Part of a small language model's weights: 496M tokens.
Each number is 200 + 20 x the weight over its row's rms, rounded and kept within 0 to 999. Layers, rows and columns count from 0. The size before them is the row's rms in percent of the matrix's.

# layer 3 attention value, 128x384, rms 0.0956, rows 76-92, columns 48-95
092,186,222,233,229,188,214,207,187,232,187,212,195,211,198,191,215,187,164,196,203,217,201,219,179,222,159,204,215,237,151,199,228,206,177,184,219,190,207,192,189,169,176,203,187,166,222,240,213
095,185,156,199,206,184,181,206,221,161,212,181,201,184,189,188,180,215,186,198,222,202,214,197,185,183,203,179,212,225,157,182,193,220,208,189,196,189,197,195,218,200,199,204,195,172,188,165,225
101,196,185,170,211,237,201,171,166,203,220,166,201,235,180,215,240,185,209,198,208,173,215,223,192,185,213,191,194,199,214,197,220,247,196,257,186,218,215,196,199,196,174,224,200,194,205,178,196
094,200,151,246,200,224,213,179,156,195,196,213,214,208,180,218,222,211,201,177,254,191,170,207,208,241,231,173,181,213,202,207,162,222,203,199,203,198,184,250,188,177,181,203,227,220,193,241,219
085,201,179,213,232,168,204,169,184,216,181,214,210,210,195,210,209,197,219,202,231,203,222,213,210,166,227,232,191,164,172,173,176,190,202,207,195,218,236,170,226,212,215,172,201,158,193,191,176
094,197,218,172,228,166,198,229,203,189,177,200,166,194,208,183,210,227,232,218,221,199,163,155,190,184,219,229,212,200,204,227,215,169,158,185,223,205,180,188,197,197,210,211,200,195,200,197,232
095,212,183,214,202,210,230,176,197,190,218,210,209,201,194,221,200,211,211,197,208,238,217,200,246,213,194,158,215,196,168,185,186,209,271,212,174,182,183,196,164,195,225,187,207,189,189,167,199
091,212,190,186,187,189,197,201,183,202,202,225,203,201,224,149,197,196,229,176,192,212,147,229,230,181,222,187,189,236,180,184,187,185,198,208,198,199,190,223,183,194,212,184,175,189,226,174,198
092,197,222,165,205,227,230,190,194,207,234,204,183,206,194,196,186,203,187,212,192,187,172,184,235,185,200,220,229,201,175,217,166,232,200,226,251,177,220,179,227,186,211,184,181,211,198,192,183
091,220,199,210,207,217,199,223,187,194,167,177,203,196,204,146,175,140,178,159,174,206,191,195,180,215,199,221,198,221,192,221,213,227,210,169,194,154,192,240,202,238,175,182,208,197,212,177,204
089,199,200,205,178,208,184,179,180,200,189,193,150,154,189,172,181,183,195,205,184,224,177,191,220,210,209,198,194,229,242,188,198,189,200,188,202,172,197,191,185,193,200,206,194,227,159,206,197
090,183,194,216,222,183,220,233,190,225,166,158,200,194,213,182,201,192,196,207,187,166,195,221,180,213,214,230,204,192,209,196,143,219,187,193,195,195,204,182,204,211,236,202,206,199,189,183,204
088,177,223,204,192,210,167,169,185,198,202,194,230,199,198,196,183,178,184,234,196,226,199,226,165,189,161,181,187,201,187,208,151,188,187,229,205,217,192,188,193,203,185,209,198,200,206,202,190
087,204,193,215,202,204,206,208,220,207,200,213,177,201,207,221,211,189,183,196,161,234,191,202,207,202,216,243,198,225,169,181,200,246,184,159,225,175,220,174,176,218,199,185,252,170,220,186,194
088,202,229,231,207,156,191,227,194,194,191,189,198,212,184,241,237,211,190,214,207,179,208,212,214,168,190,232,191,223,246,182,211,187,230,238,208,211,201,183,171,231,194,178,211,195,203,201,208
096,189,188,209,200,235,168,211,197,189,230,201,206,206,219,196,199,189,231,192,218,225,232,203,194,170,213,222,182,187,215,212,181,219,175,254,184,217,214,166,219,151,192,211,173,202,203,160,164
088,179,218,223,178,205,176,206,225,217,196,193,235,161,238,208,196,159,168,214,151,193,212,210,201,204,207,252,204,191,224,182,206,193,175,183,171,192,192,192,213,155,185,220,188,145,230,196,195
# layer 3 attention output (transposed), 384x384, rms 0.0697, rows 204-220,268-284,332-348, columns 48-95
074,196,175,229,207,174,230,200,213,182,230,203,196,212,231,201,211,151,180,184,186,215,205,199,211,227,236,205,225,204,204,212,226,229,174,195,183,204,199,207,257,196,250,233,204,198,200,223,213
085,177,179,190,219,172,208,204,178,190,206,217,185,206,202,196,241,216,198,201,218,222,154,197,193,191,192,213,199,184,220,180,237,186,218,180,164,205,199,176,190,195,193,192,218,230,212,213,224
084,219,247,174,208,203,200,209,218,184,208,226,197,210,190,194,212,250,213,247,236,196,216,192,203,202,222,186,203,216,197,197,216,204,170,205,239,196,222,196,206,242,208,198,210,183,219,200,186
084,245,204,176,198,196,213,220,195,201,188,211,233,195,166,184,187,211,168,198,194,177,196,214,180,203,191,175,190,189,181,222,178,188,216,203,228,147,204,185,204,204,199,192,210,194,209,186,172
089,216,205,206,211,216,200,193,168,183,207,217,225,211,170,199,199,205,250,218,203,205,233,212,169,205,197,160,170,193,243,238,168,223,198,188,203,224,224,215,211,219,202,172,179,215,207,190,216
079,194,188,221,234,195,192,216,214,147,201,214,214,199,232,177,185,196,195,231,195,213,191,185,212,222,188,198,164,202,198,206,213,168,210,187,227,228,226,200,223,201,188,231,217,184,192,202,199
072,201,182,200,200,182,204,167,143,187,203,170,184,195,212,172,163,186,189,220,184,193,203,176,200,196,178,216,194,182,213,203,208,197,182,210,165,178,245,189,178,184,222,174,192,201,180,214,152
080,209,173,184,190,218,179,177,193,244,176,218,189,231,205,209,183,186,182,190,207,185,214,176,176,236,211,214,213,194,194,197,200,201,197,185,209,185,219,196,198,196,221,187,153,199,190,190,217
079,207,199,236,205,244,201,204,166,203,184,193,194,209,188,208,199,222,231,217,206,177,176,192,220,209,203,171,173,197,182,213,197,163,223,225,176,235,175,222,196,193,181,232,235,216,183,194,198
084,202,217,176,192,196,214,174,239,194,223,177,205,205,233,168,217,216,196,229,238,173,232,192,241,207,191,172,173,193,201,208,232,137,215,212,197,189,224,214,206,232,166,229,230,198,192,181,214
084,218,211,175,175,200,187,226,195,204,146,184,189,188,236,216,209,211,190,203,233,191,215,222,176,205,222,233,183,192,220,211,207,206,208,181,186,187,207,247,169,191,227,238,199,212,206,210,181
089,180,172,207,226,215,204,205,169,204,202,214,203,210,185,186,179,176,204,197,185,210,185,196,226,227,219,225,193,198,167,181,182,245,180,202,140,228,193,183,230,198,190,173,220,165,198,205,186
089,190,207,212,195,201,212,241,200,211,204,241,218,195,215,223,169,188,224,227,183,194,216,208,193,235,223,221,231,227,217,186,181,194,215,213,215,201,187,201,226,213,219,159,226,197,223,223,240
084,171,196,215,203,203,208,177,197,189,217,162,205,216,213,200,187,182,215,237,177,178,211,203,201,240,198,207,187,185,185,158,201,227,199,183,184,172,182,164,194,187,207,195,190,189,183,222,175
082,187,168,199,226,186,193,185,159,231,210,199,191,238,222,175,159,164,199,187,218,202,244,228,225,210,206,177,184,205,182,193,194,201,210,190,193,200,175,196,171,186,201,183,165,201,176,200,179
083,200,216,209,194,190,202,222,223,182,219,190,168,188,182,177,212,181,189,200,145,186,228,212,216,225,193,198,240,217,190,168,223,217,224,222,178,180,217,193,245,234,179,206,196,181,191,231,204
076,195,235,198,201,185,191,193,233,170,186,212,207,187,174,214,209,217,197,189,219,235,238,201,196,186,194,208,210,204,179,179,227,204,229,259,237,212,203,192,220,203,218,219,221,185,209,197,200
107,211,219,216,200,222,215,191,183,192,193,226,200,200,207,234,205,186,205,202,189,202,167,192,220,200,175,229,192,212,190,181,203,196,202,179,216,139,177,193,213,226,185,204,212,187,222,208,186
114,215,188,193,198,204,224,181,174,183,217,193,206,194,196,171,211,238,195,173,229,226,194,194,151,169,222,207,181,191,171,196,157,207,204,244,169,158,212,234,176,204,232,219,245,180,184,179,249
116,229,167,200,187,201,179,213,222,198,183,188,213,179,220,202,194,210,213,241,176,223,213,221,167,197,237,172,191,212,182,200,174,231,193,222,239,218,188,213,198,211,198,225,212,189,184,198,193
103,215,217,195,207,221,196,201,210,182,211,201,206,178,201,197,197,196,216,194,161,191,228,188,143,212,234,169,207,199,223,215,210,228,217,190,179,234,204,199,192,180,176,203,163,227,205,217,183
092,191,195,192,210,191,170,222,178,192,184,208,194,200,174,212,182,183,226,206,132,209,173,188,200,174,203,189,187,229,222,170,174,213,163,191,211,188,204,185,215,183,221,180,211,207,214,193,184
115,208,192,181,182,222,174,195,208,197,242,199,214,208,189,220,197,230,194,248,213,178,217,244,252,250,186,226,162,192,194,197,195,186,191,161,193,176,200,215,187,185,186,173,230,211,199,202,214
110,179,185,153,204,195,213,198,237,163,165,225,200,229,199,242,179,213,238,208,206,204,190,201,194,194,219,171,218,218,189,211,217,165,174,197,185,233,215,187,242,195,183,205,180,262,208,187,199
110,179,190,171,192,203,202,225,207,224,196,188,210,223,190,171,196,201,195,184,209,180,205,201,189,205,205,211,179,193,236,189,248,210,187,229,179,199,207,163,207,213,241,202,197,228,228,189,199
108,203,212,183,249,163,189,193,197,175,170,208,227,207,196,182,211,183,224,182,209,215,212,190,223,165,204,181,220,199,232,193,204,224,190,228,174,228,185,214,176,197,187,198,205,211,181,184,239
104,206,186,171,183,189,224,170,206,210,204,173,228,223,207,223,225,178,173,165,234,196,194,188,202,184,191,193,171,212,191,219,207,175,242,180,204,203,203,191,199,221,203,199,212,204,204,225,223
099,200,207,172,195,162,202,205,205,207,196,230,206,188,182,242,233,198,194,243,224,190,224,185,224,209,224,186,196,168,201,208,204,173,206,198,185,175,205,217,196,235,204,207,220,199,212,250,194
099,211,182,218,197,148,185,207,192,183,201,216,189,188,233,190,227,159,220,213,165,236,180,206,222,214,202,202,178,196,196,215,168,215,231,185,196,189,191,204,243,214,251,205,194,204,175,236,183
088,203,232,206,174,228,209,193,218,204,185,224,171,214,198,208,186,181,205,196,180,202,208,211,224,200,198,188,211,201,198,178,203,206,165,210,209,190,222,199,188,220,195,204,237,190,216,187,192
106,189,211,206,202,200,185,169,179,242,202,188,176,173,211,179,239,180,214,238,157,175,199,205,218,181,201,220,245,215,152,205,215,198,187,184,199,171,204,165,203,195,202,178,246,195,217,184,200
103,228,216,189,207,166,215,232,216,242,208,183,185,236,229,187,200,201,174,237,224,212,186,216,232,186,225,211,182,215,213,227,184,197,191,200,207,175,219,207,223,182,208,216,216,192,213,169,199
111,153,177,217,195,214,176,174,190,201,212,219,205,228,204,183,200,221,191,192,201,189,213,225,216,201,221,191,210,174,178,176,156,231,210,204,202,184,178,182,184,186,233,219,238,176,216,169,178
105,206,200,176,224,178,211,203,201,228,186,213,224,194,199,208,211,214,189,154,197,180,203,190,197,195,209,190,197,208,217,238,215,200,215,192,211,186,202,175,197,177,193,205,189,173,188,215,198
088,224,200,200,215,171,175,174,178,232,205,202,198,212,202,250,219,208,158,180,185,190,226,156,205,205,224,188,209,161,216,186,143,196,192,227,185,232,209,181,206,177,213,202,191,178,204,224,201
088,227,191,166,179,211,191,196,210,267,182,191,229,214,238,227,190,240,215,194,248,197,183,177,221,214,218,175,202,195,217,211,221,201,163,175,201,172,215,195,218,185,185,190,167,230,225,222,185
095,159,219,205,216,190,221,188,212,225,230,223,204,192,233,182,184,229,209,180,197,184,195,200,217,223,181,181,194,222,219,201,211,206,210,194,231,178,189,200,228,199,223,220,198,191,169,193,205
096,214,185,173,182,245,206,190,235,204,204,210,224,203,220,200,204,207,216,188,226,170,200,221,203,195,160,185,167,198,154,215,208,200,189,204,189,232,201,232,196,239,222,236,192,202,215,191,197
093,203,182,196,204,217,205,188,258,200,196,193,199,219,208,181,230,210,199,198,230,227,202,173,184,209,252,199,208,245,190,240,205,211,199,184,183,207,238,203,211,235,182,189,206,212,231,206,165
093,189,209,206,197,227,159,155,222,211,211,193,177,182,189,205,226,187,174,193,177,204,197,203,215,193,177,220,221,228,204,198,216,207,181,181,199,184,186,224,175,205,191,208,205,187,207,186,167
098,214,198,197,208,180,186,189,178,209,218,178,184,180,216,209,183,238,165,204,169,157,186,206,219,198,181,220,174,182,186,171,184,206,205,204,200,212,180,183,181,209,205,176,208,163,193,176,177
091,202,237,197,198,206,231,185,172,197,207,191,204,220,215,178,262,209,161,224,187,222,195,168,204,189,178,175,190,179,212,196,180,233,206,231,216,202,221,203,191,177,183,199,193,214,243,227,191
095,176,179,221,164,212,182,238,192,187,177,179,138,198,199,149,182,199,233,220,195,149,166,150,174,163,217,219,215,180,210,209,207,204,201,219,214,183,186,190,187,187,217,183,207,193,233,210,185
086,209,213,216,220,172,206,197,225,158,199,215,200,206,169,189,212,188,244,198,216,194,208,214,179,189,205,172,221,169,196,246,208,214,212,195,220,211,203,201,186,232,194,233,193,189,175,179,200
087,215,222,205,194,217,183,184,220,182,220,205,220,217,220,171,199,189,201,193,206,192,206,178,199,187,203,199,190,204,206,173,201,214,226,222,203,160,211,215,219,179,226,188,156,204,227,206,196
090,171,195,202,188,177,202,200,217,224,190,219,208,201,175,193,168,199,212,198,177,198,201,230,195,224,206,187,216,209,186,199,179,199,212,255,231,188,206,227,182,194,211,214,222,204,206,179,179
093,195,172,197,191,194,196,215,183,189,195,208,200,175,190,196,208,195,200,209,202,245,225,246,181,234,181,197,221,184,202,199,195,187,213,245,211,211,163,189,169,194,222,166,226,214,212,228,219
100,233,198,162,198,180,193,188,180,196,206,211,208,203,163,192,196,198,177,187,209,199,189,206,173,193,219,198,182,193,199,204,208,219,194,199,222,214,212,201,205,231,160,208,186,228,182,187,180
095,206,137,180,165,212,239,165,251,216,198,174,207,190,216,205,192,187,193,211,193,193,177,216,189,218,193,212,203,216,196,206,212,211,193,197,180,190,226,196,205,203,213,220,213,180,217,225,204
085,176,174,206,205,235,219,164,220,216,219,199,187,219,234,204,212,213,201,186,182,222,217,179,157,193,170,189,191,214,181,175,193,166,206,205,207,186,205,157,185,201,222,191,189,218,214,225,162
093,192,153,190,187,182,222,212,197,207,209,198,221,193,150,198,193,223,197,174,208,211,225,225,181,184,218,199,235,210,158,164,222,190,220,223,186,259,183,198,204,197,199,199,180,174,184,209,194